python train.py --rope_base=1230.0 --optimizer="muon_variant" --lr=0.00709 --decay_shape="cos" --steps=6441 --dataset="wikipedia_en"
Each number is 128 + 24 x the weight over its row's rms, rounded and kept within 0 to 255. Layers, rows and columns count from 0. Numbers have three digits each. The size before them is the row's rms in percent of the matrix's.

# gate: layer 5 MLP gate, 896x224, rms 0.114, rows 525-599, columns 0-55
# up: layer 5 MLP up, 896x224, rms 0.122, rows 525-599, columns 0-55
# down: layer 5 MLP down (transposed), 896x224, rms 0.0599, rows 525-599, columns 0-55
gate525 108:140136078145133146114133129123117146187166149114093142175104129110132154116155127114102101152111148129109114139092085141142128144168142112164125147135092134132157144147
up525 104:142115112116147123153117130148154132129121163092114146105119099148110104086166096145155150173146201118162130132138110161133091162147134101139133152124118100099087105111
down525 104:105120135128111136110168194082126142115124149085161144104166131137157081141150168146082118164115160161095158085133156111125117099127107113117142132094145117120131110123
gate526 091:145105103112154141188121133094110117124062110073121135151112106123141158161155123136137136078159132147151156113162130120092105153152130127123108126150150115109135111088
up526 100:135115116158153169099105163156131135124125134147149176137120124155115154115116113069105124111139129099137165149138100113118085127124145177081124147119137046150149116116
down526 101:151127106096113147137130159148145134142156078143114140114106156117116122140106158108144113094153145107150127125135125156109114127157094138164114114144134154135149137118
gate527 097:110103153147109162127114150150146120188162129140101117148117095121132172171122131155182122080142137095151103123110153139139106141124132117119103153123172116101131091110
up527 097:097179111160134169119133126108130099168139149123146139130105127145124145151144119102111117120095101141148112166163172104085123100140128135167117099136109101127138122098
down527 099:169102128134104127102174092112173139153188148105120158147138179117129153155134099117148075145113140130179126079111152150122099134150141147152088151081121119107117116111
gate528 085:136125137102100093163113118110140129118113112128108133157103139118083111130090126102140139111126138182130146094093139132172147088122133097118131125154159140089120103116
up528 087:091095119125072123155125097139160160137140125161113150102121117117112132121124109173143139099173127143121124132131153098117152129127081105119144182153109113190130125116
down528 091:140119115095145131103125153138105124113129122093113158111110133129121170130118139124113123083133126140148109142106130205137124105130140156156108165101156183128138107114
gate529 096:142123141153104121067117088116125186131184132148182186140122109139114086148103164088091118160129106098175145084121107131117119133085098093130118150146122095117157141146
up529 086:141162126136116145123135123073131127138130103117101208144056142122165128110103151109086101109113124149122121133130133151139120150125099142124112138105117148118111154138
down529 086:149126131113129100130138130160090113073102172088107084121162151096117125135091109111162147106119148145101123171106125109150132130127109106126166116120150144123126116125
gate530 099:147147090124117120142146142136165118132136148113099175150110121123102117125137162131112089088108198110097112146135112134140141143119134140157098097126159082150125158158
up530 094:089119119161130149158110125119145119106101120145128082082141115109149157122125142120083171133142119117111158133130134129143138090135121144097128181134133145136121117109
down530 086:110100153119155112085155129139120124108111117167100116137140155177096113134139130144097103090141097135161140170132109128118113130156121115106129095093138135101163129122
gate531 097:122138137140138099121147159147153135127135122168131148092128085098117089160100122093108139105098161159127174118134147142106135129138127133146160169152140175169138117133
up531 098:163117177127106092130109112096112156137150125126140114116096159128147115098142122133108123132157139149151113149160099187168111125119133135131090110103162130151093135123
down531 099:115115162127132099133094102115137135113099161079130138103145105135115134175142159167135163146149168126067114076122072121116095134109129104170120098149118124094109128103
gate532 101:117097168084155116098112131125067143123109106121125120124146088095152165115126062132065130185168147143143172120075147124132137111090131154136186160168138106114173166109
up532 094:126157135155080189117132128173140144106139156113161156120131127105139136143133112092125141167109139064160145136127076111171145104139110106139145110121116102159148134149
down532 093:111110128110145116129131122143123158151111103128128096113135077186124128137190104138121120165160147143113095162121117111133102118130116136109157122171127146112103114101
gate533 093:115137135126151148140123136123117125118162187110094147143141136124095122160122124141136155137130165127117123106134162148121133143132104125138133149128139163145118125115
up533 093:130120121120107113147139133124087133150111166147180163134105123120118160120109118128116108137133132102128104124104149118137165160122103120116126127130083145161135123142
down533 098:137128151135106136129109111148141120116120122112130145124120125130130121126110128161157138156154108110118137143111121101107111121128113129116143136147131118130073107149
gate534 100:122133109107109145126160119133136122088118152132091117127119106115135123095148113138085132174144083129100152117121128111143127123170129132111113081128165145126158098146
up534 099:087117088110093165144173111127121161092086142120125144138138105088132117151146104150163131144134098152142123110146171114154138164100160139099122132110121141117070111118
down534 098:129155158149145090139162150116167103140133123052150121162128101116078149096145132106132106159143140139098136149135121123145139128123111109156109147129108143083134130135
gate535 095:144139107173121085162170117117138148158125075074089148141142149085111144130152120170106136144102109103145119106117165119132152085114112106118132160160134140080124122109
up535 105:080149158131136120161138158175073140102083159142121138108133127133138151140111102139121116106089121149204149137141133172146160153089148120153082145137188120140143174114
down535 107:116136097119103170148114143130150118143116136165124107120105105148160144098174151160170127108144137148103100126117183151160134106096139105100153088150113170157136136132
gate536 099:148180152117148146116157103110130143153154120130106140101127140133147145137143093138151104112157158136111126140109151121091085174183164131141155135149158210164102124120
up536 100:132148116134119153145115071107095125137153151132161096129132162142172150157149111175118099127126107126096117121142116130141121173169136144135153141079125142120123087135
down536 096:146147108098125094155192093131112143136183160094103116092063130112166163138121152150138132132133148120093130110150138154124123143174118147141134156098133139116135115166
gate537 094:157115121128095123182121109103106134159115133119125143148144103109176138114082156129166116098130110156158159129126153119151155055120092139127139133190113094148144168121
up537 102:110159109127133132109146119171164132101122112126081136104137128118112155136170130131128178134117153156117136119121129150167121072105156152111116131128118126102170086106
down537 095:128091104127153116143154133127148094101120132168129129190129114127153129056111093138159127111111192120162109134130110156156109115156108140156117127141135135098100130127
gate538 113:132126100169135123121137149138156090145122102167149106146140092126129094083146109136126166137133167110151140098092085139177188101117146147150176096131156118110117124159
up538 117:109132091161171153154145161121176149097092157148114142092144132145107163146168188111139111162166093120127105134115120130136115131134136151127167159168115170144163119097
down538 108:145119151119117137164127115155161145106137113073130148151102151140110154127135108135165177110147144129132156105086113145113091152171121113129134130123119144157121151081
gate539 107:107129098079131155096161110137152101116121098105110105104121130104093134149112121154134146126160174134122126124124089126119169129124104117143140145168123135188162147175
up539 106:115146111109144138127144109133146154157157107136120116133102160109156160105116132161164112122103155145122137162122136126129119123135153131120146131131165148127123165162
down539 105:134145150100105179126180100134112105121122180122107101088095105145126107097104134100122090140136158103140103121087094119120138144133140100123115104077159113129140121153
gate540 101:129173118140109094101126122097130137117146122139123133145105152132117116137093102103129131118139184139112134089141150126059126149116120132098184140095118116171079150134
up540 099:134081105110167171111101118110164103117118137116099127131144114126132117148134129138144117136089114152163120135127064135152140151144079110154133117143124135126131160104
down540 100:138122186130129117178122110072115142135107149120123098145123144156091096133120096129106119119126128159156147097136156135121122151140171140160153144120179090147105085114
gate541 105:111112164116138142081136139079158129118149117154133107153133088114095106125113156093117132106136120118143140103091124059137147124130133135134090109108145151179150128124
up541 110:163140137139131148133141122103159154168153117125078127067130156135088124157167125105107129102130121130123109137126084095188170144126103148131085132163103139125133130116
down541 101:157108120139125137116109137158130112043103142146110140146142107138085129127169123129086102112120134143140146142146080131128146168134090133130140098141133092126125098118
gate542 099:123130130123175146082135101151110161111140129138134158104168120127150153113194088116153126145121166115141144142121136105116166105109134133107119090128100153137126083142
up542 100:199122118150109113143116109107138141114136100133127127136164119147127132138116119161148119133143141127153100107149124133176156176145116106127137117147152143121073114097
down542 103:121115106122157102186106132121142127085125094143133136106115142109107124113117154128091108116141085124129129153149125121130139177123110120110114121067154116111130134113
gate543 100:177181105146156109119126098104107099133160131133119173101154134085114122125186146179123160123118095152114096138112122135132136122125146103156149145089126147123097136169
up543 100:132165130148150100185128146138158107101112165109107084125112131136131144132118131112057126110146071109165145148127144088143155145140112085111103131151100094099137147119
down543 105:136144122127135110122117142155073147109110139096110083164092114146117130119136119109148089153149129107099098063129087106156125154127147113129116096100118171152177133099
gate544 104:128132123165121143094137137145190108131139111162122128127117148081112160069138155121142138156136122144142109149129125103131109114119147169156151128109127123165110114143
up544 110:113126160099113155093122092124188126087126107154123155151150083120111129114147159141138103115060175117088120094144082135142118142114155123121160149143085124133148130133
down544 104:134100131143160129120154141137120141144141133107130103153130120123105144116098113128116125202102154136128101097130077136139127123160127112101128148143129114135123145118
gate545 098:146121123108168134168132120092112138145150070137123135136107111111130096139189100176147151070167093101164140142055114102129089144181084130133126140115157155162069135125
up545 100:132101161117195118111123148103155115081153107136169142143149108165115093122139101129126088142109152143123137114169161146152078130080116157144108177161129194120123144132
down545 107:124154146135111120113126101161171099125099161128160154095109120115153141101117131158124095130128128118139110119131128147122139123112084149119124132091092125109154130126
gate546 102:111139108161109099112141166126123136143125111121193150175119135099145125097110121116136134059127120063158157144138143074110180123137110120106122116089121106124089129132
up546 104:159122102134119143132169116139159140112110141144113161124167106112175155129142076147156102152109080153130133168151117105165128114149182110121134129140143109125170111145
down546 103:102132148154164144143109127101120116166138132157113123149143142096127187122141138124159105120116136128111152133126130156119112135137142137142159129137125156119110147119
gate547 105:124157114152094147090143111156147160115122147109104084094128120111134113104119104113094136112142135155150161136162145099143102150140101128130157140119142150135120160122
up547 109:136115137151136138129134097122130112123156129133131149132138143146125113123099087159106155177099135112141133151155134148153064178137159100149168172134152106131154133146
down547 100:135139136126162105109100138123143100155127136135138153125128110140105117142130142109147141139122139157128114154120154130124136136145137161135124161091160155112118139102
gate548 102:135150111127089145079156103131108149143084160085065116140105150107148110105158114121113106116182132150154122145129114138125153139150114134156151113101155126111136129139
up548 104:134127155133114127140127127169111082156110147131131142151145157116130126145118115134116152148146099122130076161118154144197121144143174127107147134126133141143131120094
down548 101:087107131133157133082141062140144135116157108071103103136139101120136105114120120120093082113112176142139149119132137077122119131102120115131176107085145125099137151132
gate549 094:144099102133167119124145123160133123106120109088145139118098170109097148123139097123089143133118137170144101128135103140086103112104116107129109132133088081090120111147
up549 099:186152100131181128123098132143134086140135146140113157127129143124115129171091095157134092153150151137124159122060134109112106083129130125111117169121121146129101094107
down549 102:116148057175130094133114163183103131115176086154139156142084128135117137149140105129102126168143095132169107129190146116118122137142133155145136120151096112103124124130
gate550 097:129146136112114133124167105143129119098157143141128137125141156165098119094112135108137131159127094167126120064135145119159145166134119141133130124113199153115103131138
up550 103:138107125142096155144119130139158111154134147118152156179150111121146068111126141150171160105080184152118149116064147094156121112087105121115090110126141159155125137094
down550 100:146133140142174117125090150074147098134111132150128139092109128111128101077086144117135136150094185135128111131113125107138176147120150124152144081125137089144167151122
gate551 099:126198098152169147158100145101140116101124151119129143151134133101155097119111129158159177103100117135129147120141137106158126146147142139147105129114137193123093143123
up551 090:089149135096108115136123143093191096154147120142153111158118135098101137116099185112101118132157114110155141105096106178142141089150117107106147147129121131098150121152
down551 099:138154142159113140116086109138129168105112085094147139109115129126157148182122096142148118091129114132145181119161118110143104153128153140108113153154123141158122153126
gate552 108:154117111126123120095147112140138127167177122146117132143155073153100117113125104146145138131166094151141149132099131093092091105128137066132129116100143116161119153167
up552 105:127133135162117137146178096126133105119140120121133138138103134068101141126138121141123115138134118166154133145163121145119165143132162104122221083156148110125109115134
down552 104:119128128080133097080164137134117139137155112148140097128105083154137115135129128163134104081088138111147140140096074099114129111141111116127099183106116084133182145102
gate553 112:124098121148110102152130123153125224119104137116117146140153133119166178140105133140129132093117150114121144147036096142141154166111118109111164128133130104141106126112
up553 107:105150101100090128166116125115119158079136104131170166149136134141156169098141093114103127142170128153057140127165088148097107143119112147108136121132091186124100084081
down553 106:092117138128124138119184135072108126135148141121092131155103145124114135135129174137144126097133107112104123119103128204165155163160153128110096158151135172124147160129
gate554 097:119147191145146135151109138138131106140130159163145118122121067096119138102137098090118112111083124135061150145110130101100128127160121088105102136115124106107113157126
up554 101:119117124115124156114094104106129092138105161133129111104111157175138104137139094116115105103127131098096139166114123129154166165120102081094119160168139104121114114117
down554 104:114160168132100198114123131152103135129157109119138135154118157151137148140162126127130149078105142119163131117141092168106131090106116125095170097151095126123146136142
gate555 112:113140131092176149128081124112133103098134109105165119140071164162116122117095122096135129131117132101110102100162126173160156137126096103128117104098095113139162135124
up555 110:145135123102126121128160128149108149145169165120142109129126098096113093089118136096091166158167095130131120102097158094141142136133147135164133084077139116123090115122
down555 105:094144147126146143121085141115103081099101142109110129133113129148165151121171097123147135118095167138117111131111120135132090113128104100096116118155156164123146171129
gate556 098:117096125165121128121143121102104127126125117140147180092160116156107129143122126112143092135113128131144144144115114148135097124141121040114152129088147138131132167143
up556 094:115100119135122124109138100132127128143122093102133127109132118135148097097111150151129120136146122110146147104132159122134166092138136085154148118126119138101082140149
down556 098:181113124140132088134115099147146128133105113175062139071106125114115135107123110101127119135093099148152154126127123120149139121136141141085110133143118174147143098132
gate557 100:158142119142128132113092135107153125127153126153137138135152117105113126107137084123152129129125134121114133156107114093118093178137144124114151153134102131106139126115
up557 097:116138095116121139120124129120120135139134084142118112087154104114152158091124174122134105128162083146133131147125101125075161161108142105178175130149141086107184121136
down557 101:148141143093158109110137160134138107128140143169152115153135144146087166146081148122198130149084165115106102134107114128112108131111147184087116129158150090151163128152
gate558 100:127126128123128158096104107144123109119164146132125131159147091159135112103136141152131106110188099091091127145111134145126093133156139109133077165051136115136163141112
up558 099:130130114125114117151131119118117152166104129099128128143133109113124149141118118120140165120134122155099160138168123107122145155139083115130142104129115108100129120138
down558 094:154119139157158136146127178118145178126149120090124108098147144126149144115164143145135174139113092178098101139121154141149131092147121153178150132102089168142118104110
gate559 099:132118128147148132087130132076091116096090142114127148141135153106125134138114168138141156137135150132100127148160138140132104112108139152143174130142191129134142116159
up559 095:158112174110165101109093107081135103149130163143109124159152157121144160159119099128135153117082126119120094103118085128119143069123165123152140112099140148078121099106
down559 098:158085111117078143105144087125101147191153152124144153163129113118146148134124203119137118124146120099124161118146143178093124137097203133142076095123129079124155152098
gate560 086:113088100110145090168112084119117082151071155106132108130105147130140150091140135113168105147128114107155151183128119125175123136110141115135143067166120123116130135145
up560 087:163134148102160152129088129132111123127104145120116129101127146108128167146117157121122111157154147122080136122138099183092129156173088143149160123149139101133120070082
down560 090:097120118107155115127095134144134123128135159070135098152173111159127110127093096164125125146143137117124134108101107160100098160157101128139138104087110109104137087157
gate561 106:136128111144170102129131137134116144157134187155166106131151091161116132122102106127128108141085152124138092051100138124120098087133086079119100156095165126149146158155
up561 103:143141115132133119142137113094129135128135124151178134135118127123134122064097138140135109138130135170123130116130136098134151119135135145134125110124147122185126141093
down561 103:130165098142101119129108135118118101115165112132096154176142182120157134134128110125138156156143103150076139144146113109129118083125160119146102124123152155103143178142
gate562 107:127143150115115125171143124124156080144091136158110139125093174123090145093128141157130121137115158176177115187170133125133156116130091146142141151161150109113146122124
up562 104:160161114100121132146133156128149128141091095157128090155095146084122100114186134106152117115167166142128131095155172109100127121117115115159091172121120144113132096076
down562 103:121135147134104088125118090152105128150158077085095128135075128141121102127153156102131109145133113165098157106112105120162175125091149097188161119104141049126122118131
gate563 097:104135142130122143146089104139126123160144130102133114140125120095097131154115144113107120129085139169142149102075166108112174127117128082099141126136178158106189182139
up563 097:130142167122119127142170128078138164073146118123131115097132142123110165157113170103152109088144121092113112190146125148142108124132123149137111169157114134167081112127
down563 100:163106105101129102131079115160132071163114124146145180117138144081139112117142108093113095091140157155111107099127133107136118103118158122115152127149075119140167136095
gate564 099:110133119156112098152132103107120110115136134133170121143118116165112162150100089076150121133125149172168135106077105110130104160110079202158125122139133127136097098126
up564 095:123146101134116108127143145151137159161118074111130135120057097089172082146139092152111118066190124119131122160082138114160171133149123128098148150161138079114116112115
down564 096:111121098084124116153136147162123150117110167128120124151102154076113135125143142100115123125147134135095118108138131078112062142123112140157135142170142096128121119126
gate565 104:164143163151117056129136116162088097133132138114149107123099158134106132149080139120120177133138109146112167131152132108119127163096135113182094114079135110124114155164
up565 104:114131166149187156117166101145110125138135096106170133102150151088133122108138127178148122107102091113136151129082156095127122151114160148156124176173109084145179142112
down565 103:102084131113114131152131122103126133090108113123116152158131141094107122136104115129138107099121117151089139090053134090124146099125196119159103115156165125146100104103
gate566 090:168120119153115147140127133173144145141126148147146162107114116110105131069154164139153149100154105165162159143103145208098099103095137153120091139158120113164104111146
up566 088:133093097192107113105109099110151195097134137143119111128115136136106156127127170098142116144080129113139124158127112085091111162176084123125139174134146110164121102125
down566 095:114128118121127101118106144110135137137096116107161157139189162129174173102124110128146113083152137130089145143136130157105130122161111102106129129111136125131132148132
gate567 108:124133122139115132113111125145082152126115128157118137115118145102123154139144122161123176135130124132103140093111158134127153105152160125137109199155106141121099119129
up567 109:132151119132145145155108117092163110149124121176135120138115139106111142095120141142133112141160098141156170124156098136110134097110143151152158129173129147133153126130
down567 108:116114124136070115169154125115152125140120136170091154132122077135108121117117123160080120117146102121122128091154121117157123121108112134083126095137096157153144112119
gate568 105:140139107128125135143159131117121129114136146122125139161154120126110154161162153145107140089121123124139113126123118106133094172140151075119102126130123127124120098112
up568 104:127091116119148122082087137209129140144093159107149152146113124108114143128133110166158133127141102103112147053116104136164124122181121122145129117131125152099124159131
down568 098:097133105098140111131100159113115137177112147119104108105127103168147127162102150124120166149108112125153114132122123148117115136166108078138150124121130167197165144102
gate569 105:120144096120130173137079143128070168145100103165119147131147120122143141102132134119088111135137161121098096124162123164156128132128159134165145137109122130130155130166
up569 099:132120174137174121115118146148153123146115103104087102090134114129154133121108125191117134126114152158154123117106099125129131134135159142099179118091117112128103133127
down569 099:139109118118142143071085141122072148095136125128121127132146114124139108151110111143145149129168100148125107105126110126088082125081136111154121135101156137109132113137
gate570 088:197087147150129160159108125105112141114172118138139106138142112106111135119107150110138097100136154103080150106149069120142153177127112119096115115179177107156115138117
up570 089:103153182158177135099105122124097117114147131127109136108100144104116132104157108181106136122138107137110116134130149123088100132171142088124148160112120149123130104109
down570 091:128179141146122138161160154117110125152121114113123135175187109107124129129103164140152126134144129104137155151128076129130154119139106165149093089088116149141156121122
gate571 098:102125134098103085107145127115199102092123113172140152158121111159116153120161127127099160123114140085133150155111156132126122140143147116126105133148188113140102126081
up571 097:141141103100127123135130148108122105066149133120134120138149140158131133138124073140109115118117186093156143115130111122073088122109105130120118117129123115144131111104
down571 098:113149133191130106119097110098094119118120126123131159124132132099119111122071125158145111166121158147125165108165124106127098124148115102112112096102118162153098169128
gate572 101:093121120125147128140077107121132129099132129159125068168117182123166126166126147121122131138117151109139120166125133149157113126119107112116099123128127122097128152122
up572 107:060121160110128151131097129173127103121118122125108111123132146176157128085113120112086141159151130115123124134140126111119114151134170094125133111133110140123113126128
down572 102:164148108096178151144156162134165123094119135150116139119163114122108144138142108121132178157108103136142105122153135146141136134141088087105154111135106113139112123106
gate573 089:169161136165095115135115111156120110130129129119166151150094094116149119109098124098143107105133118115154120136158151137129072146112131135132129162104099104093128171104
up573 091:079150152162142097114104151134103101121144126079146138146139091133125163090107145141119085113149101146101125100154135109106089162116093145147168118166179137106122111109
down573 099:102148142139138121105115120120134087124118143078158184149090118127120135078156161117106125110153144146104104100145139152117115137103195125142127098147120145114113127114
gate574 105:124080085106102124134116149111105180127118097110116137093115158177090153110125132117107108156109179131159135109123127165141137120122141124153112123172146157159135102136
up574 107:097145146096127118145161141150104143130119136134150119119133123158151132119123134127134125141130166157075134130133129159078159127120185121142117108129173161130169115160
down574 102:081152149158159093140119093131135131122100116133160117130122150131143164110126151146108130124132168112099106099148159098078109093135098147130136100119109110080163179104
gate575 102:138118104143152160111148147165131149137114138113181115133118045139173130130128146105072123156134109095136125128123131160137096118108102110138110139123124105153196101122
up575 091:150148150073066114153124146126130131113122111111111090154092140125170133151143065154130094149124138164090136107146158123138109175133121140148147185124152121115119139170
down575 096:149116113153173108137096113126131142163138139092100115142143153147123130099184117129128166109173090127101171081129124157145134113123143102145153120166123103130136112142
gate576 101:135114134148154103081131131116097145110066115131141157144121098109104150097099160130170152148156137149158152142093126123149130108114104149105089106109124136138113152098
up576 099:153117159143142185074136138147134106152139142138161143122140099133129085112117098160111137134093155115097110126149128124189131099149122139093135107084153139125165113135
down576 100:124166118174112124130111118127120120106154142123131123149116170142117142107108164113122123142161095134144156106113111092131159067122136088120160149135105192139129129172
gate577 095:132180129066145141144107102122125101128148131191090155104120153102087138141135118129105123110152125132133144106110170137157103151123118081107133194126115154096120059130
up577 087:127096146119147123119100152147138149155118109131156102124136143125141131105142146174116099139104109120067150088102158130110092133160181150121149105141116108142124128115
down577 095:142149138126146112128111104134104128163122140118103143131180122137152123160113131105134135158140160148112133119170103160117162152117104107140090136123137130117142092163
gate578 110:148163087103115138154131131163091191100159121169163082174120162106130148167107169150116141101081156145104152136135159114098122059127113136115123114096144106116155133101
up578 109:142108146092118150141166117133129119128135130156140163123132127126147175055118136081147147143111126145117150143151143079143093137117170138121151153151136116120141057146
down578 107:106110131129121100107144108113146132103110152105124145156151153106135119128085115112171119108138101103154145177092112108113160115109123071148155133114133077136117110086
gate579 106:147096129173130139081125124123181132130120113167120160096129129170110175103105137114121147122104111103139118101119199127088126125133121150113123078163146172089159156119
up579 105:182107132159114089122113101135174149089121109165144127169106115143108115147129143105086127119147139134142097120150135123151076115120141084135078089119149149115101118117
down579 105:119103136121120141106140109169114113136155108114134080121138058133128178121115125101111102135113165125154158161123127150151145112151130114120127069120135106137148146170
gate580 105:159129171143114117116174131068156116146087129117145133114137137101112107151126105135157111141140137109141143128133150098100109158163133142149119170137124105143109132134
up580 100:130115123095144128137143135195149163133133132133158109145136136142055111134128073116127170137120151142130105078072095130123142109137132115139136146134136141147125149080
down580 102:158137082112137118152133123088130119115118131179136154107121146117142123126156130152093101111137083092130094113136116161124106082131137158121114103104166076101112149142
gate581 106:149130108144081142117102132139125162099120151127119183138129100120113119137125122118126170096139147140147120125085095137169111114091099083141134111105128149144098175138
up581 103:141132103136117102152096156105141156120158136152133133147127097138073132135128134099155066107123134115161169134132148143109130128115154164139176169148165145129130139173
down581 104:136115105120110137112139103135111131154120136157126148135168130067108138123112139120116111140143132117109095165155132130076095136155165151139157143126132131132128150151
gate582 103:187103093154122084118144158115136102158150133158103108082137106096145154140095170150159120121127132104096144129099161136127171142152125127118129105114114134118145166119
up582 102:115166144064123119141170113119098140131152111165109100091145100160087143137153124124110147092153126159083106073096098133136106161124114111136116168139155116096112149151
down582 101:125144115150116118108087136127139123121112120102133068111101165123107137162104191115103090123157117131145136168141090155124112167111133105071106153141127173131125141126
gate583 109:150121127121137064165121158103132120112142128110142121138090131130131139131118148119102117125122156167147114105159179216135111098155098133128138120124113114131098110107
up583 112:118137149143048143144119139114151141132146106150145144132139173171116138143099130143166102123146125104087121121157149148146088130122135176117191177108149154151076130115
down583 109:044131137144124134111068169142119129129102134149157134165152111128143161142100145159130132190107119130116149128139119141184128146130111094132138135141119103139087120124
gate584 102:081158134154156109126077095082117125133099125106145112126092127114153157116182168118155124097119133143088117129143153160106140140133062085177123120162126105132165132169
up584 106:151142123122140169108126164114153162131137123134151142113116125117082139123165095140117185147180173157140149099132139151136118127089112094171150147122155123092149120137
down584 106:107117079117114153169160109144136131081133140113172151157154140129157110114106134120132140127109131102122134105153119087141129126115164133070085079091139094122080109147
gate585 096:138159134113118131084122089125115120128174157118092146152165126128114139111078127094137212144158093145150134115141160153135140141154119122150103102109117093134136143133
up585 090:116109116121142117115081112104091133125151129084105195135132116101162106084101086072092095111120116145157107079121114112163144161120153139120078104125112131151144130196
down585 090:140101122137102173153136171121147140165115140109129160116116098133091129155097088120152081114158123119137141124094079140149151118113088125122147174134137073096116112088
gate586 101:143104102103117148100114126134136169179136135118105113118151154128150114099132152113129119110102119148102155124147143136139133068137160108157126148127133147119184123146
up586 101:106131105136126065131139117126126097134076113124152126132150135136128103083125137125123153091088119136146146117104145123130154130090128114171133123151155127127144112097
down586 100:116127119125131137142167145112121142129141152109063140093109091126090158180121153105103105128184203111129113137148174145145123173167121155133085158114107125117123106131
gate587 099:146130077124160129112147149151128118119140103130101106120118178111174123117114100137155092112104147102133138161124101121132131109132098139145160154112133086085131131157
up587 102:098095141170136118146103175117168147157138120129118134139179145139151116094119137130112089135157101118139124169159097149094109145153151134160156137129120121155139083102
down587 105:143123120141177074177132098139127151129146155124123146128147072135153145138150138108148147106138160138102099092128118133130125116110137170131103086104133119103120113069
gate588 098:096092146108161144140176113129113111132107137122121095143151137144141120147121136087171111120150119115130146103146115116160186155127091157126137171114102173107131114155
up588 101:138077125127139143114134149126164087162110124137113137139196167126106129145110154090144150129112089158130150048153096095143103075141136134141144096132123181108102096135
down588 100:106127141128165123097129170118119117137144133158157101084114126117117161143158162123124104134134114113138137111150141084135141097163130107100128137090091133151100116143
gate589 103:128110072147144153139125134148099139170122131144092131153159159166117138096145162093140157153175170117081115117103161136137140110080116149137121120101087140147079161137
up589 105:146162119113094140133127170114152169133146175144132108150160103155122143118138176123128089125124113141143095091131119106120173153117115125132114128102170151140148146122
down589 103:147163109138156137154124139115107117160134147103130124126195114178109172140131109098158126126148138146100144088115126122142148111164085123123086112099143126138141141104
gate590 098:193136098122105086128159090104093091120084139111149157081126139123154147145145123121123107124129123134115111146107157143132098121089110119089116090107106123145126123153
up590 102:153109128136140156144124168135146139135109119163121130127170088158107148122161110099127163125088137156153114126140120087075117133169114132125145136148103081141134124117
down590 101:123110100101116172121157145076149086145084157118121149142158113121116167123126134142138139102124134107141120147098105120155118162132143097128138112115155147132118100128
gate591 094:109148195110133145102122092119126129121122140149121110135120125117125107126103164158158147116134104158147166136121128116117113097121121076111147137106176128150133133158
up591 094:156115090108103119099160109141093156121078116165153136084144100134131153177064151124142108165119108166101082135111120109134113114121118149108122154146128146123137139132
down591 094:133130125104070127143115136146127114150120118127113153118122088124122104127141151118134123105165149103157174128154096170099077134144103114106161140126156173140120108159
gate592 102:128136108085159094159179130150091139124101129122148102142128145132156146147155107139107098111132112175111119116135121152084134121144113125147097078171119144167100105141
up592 100:129124123141088147149120122112144146099135143189129125115081121147095098117166147124134151128143113138091133137148167143093111114090193162137161134092116119102130118141
down592 101:115132144140133105135106128112102140108112144147168116119121121161143100126129062118121139116133100125148148128132109125142094126143116122110117146150169101130130133071
gate593 097:134156130123101118100111145110141169116132153105097128137078135066119115138116117118143136131183100153149093132149162132093131108141117121129137136068093143126136138097
up593 096:099121093148158128137119118132110082123131102127149168139105132173105147130124124135119133177123110112125138109158118165124115130116138115126113127121137105088119108125
down593 102:139163165103112080138141158112120113121145112124107111181125099090124086132100108121153147104120171154138133150138129069131150113153187108130126134132134160193108112131
gate594 102:166116138107144115125133150129106127115087143112122128123170138103157116096130099110081090125107101151129102103161149107120128140130132159136112119089124102135151133193
up594 106:124145137118106111107134102117119131125105119138109114106142092105096116163101139118139114131107114119134131105168127125143095129126141111127098130153155160152130129114
down594 108:078108150169090117131138143158159128066118091104149159110152128125112122143095114164100147129144097131110140132115138091131088136180097152134131135115183130140096114144
gate595 098:167110157111086159103084198124135147099163129168129115121144075133121136132104140141136131108106153156139124113139117116135144064155106137099104114168143148142096097130
up595 099:075130139144107112183047128058141115196124163122117141147128136143096100103116123148149113091086133137119173115110132135115091141149117144160123090117173126118108132159
down595 099:139133153121143167134122165140130131125161113147139130150094158123116132138109170138180137098127114159155145092142161130163091104109121112088109147138177142099124129106
gate596 100:161039135127166085149096109147107130116135121112155127119133119117138144128124152121104146128131150133131124086163128165117130141119114165143107117111186099146130140125
up596 103:075181169115100160077153123095135126148102136140124132142133119140130109123127100157144140153121092151142104126088127119096144117098120119136097151147105119099151126102
down596 104:133155170125079142118100083139100137107127085165153166150144117101127128123125160119151122132104093146101098154087131069133165124114142127128157140109165169136090114112
gate597 104:135125112083091113160128090140131110164126108150138145129113119152092128137117113158123131135093140124109108110077086136155114151136125060090132140095131098123151116133
up597 107:121133125122162119164146166104130186150105137108163077145177139141118116090127135120124120144138145160133149106106132119112099104144100113148127136162131071172076123104
down597 103:119188164114144125129124134148122152062102115171107152124137109142114140147140125103071121133152114125049125135110120156154143145134126137121099123114183115118138167112
gate598 101:174150122125140084123169142129110128153126106124144198113101115130092103154104123058143139079099132136117067122131144108116095156103153135115100137149145130124158123132
up598 106:127131110137142086122131159102137137123098139149166117121117139155139138161106157131135150151103135142107117129152109106131141147181147126126095070134093108126112133128
down598 099:105133113100144124121108131108098133129124097112149122130161138135102153147134131157110154131160135130177111133144155120138101202109135131089096142145146064135098126091
gate599 103:080122089134134126170174158137100125112122151146043120164105114094141125141108150109113112111152104107110144130085112098104135155150128125106122126159126142132096117119
up599 101:151134133156098134127076130091110168100130141149113096052138120136143168156157137132119147107141135146086148135145171134136149126119115096136136108111190121124124190126
down599 097:148119121154082110135122153138124125081079095088142095108146157156148144102144137104113129134150152146127084140146142138126161178080154133144113106115129129122113141114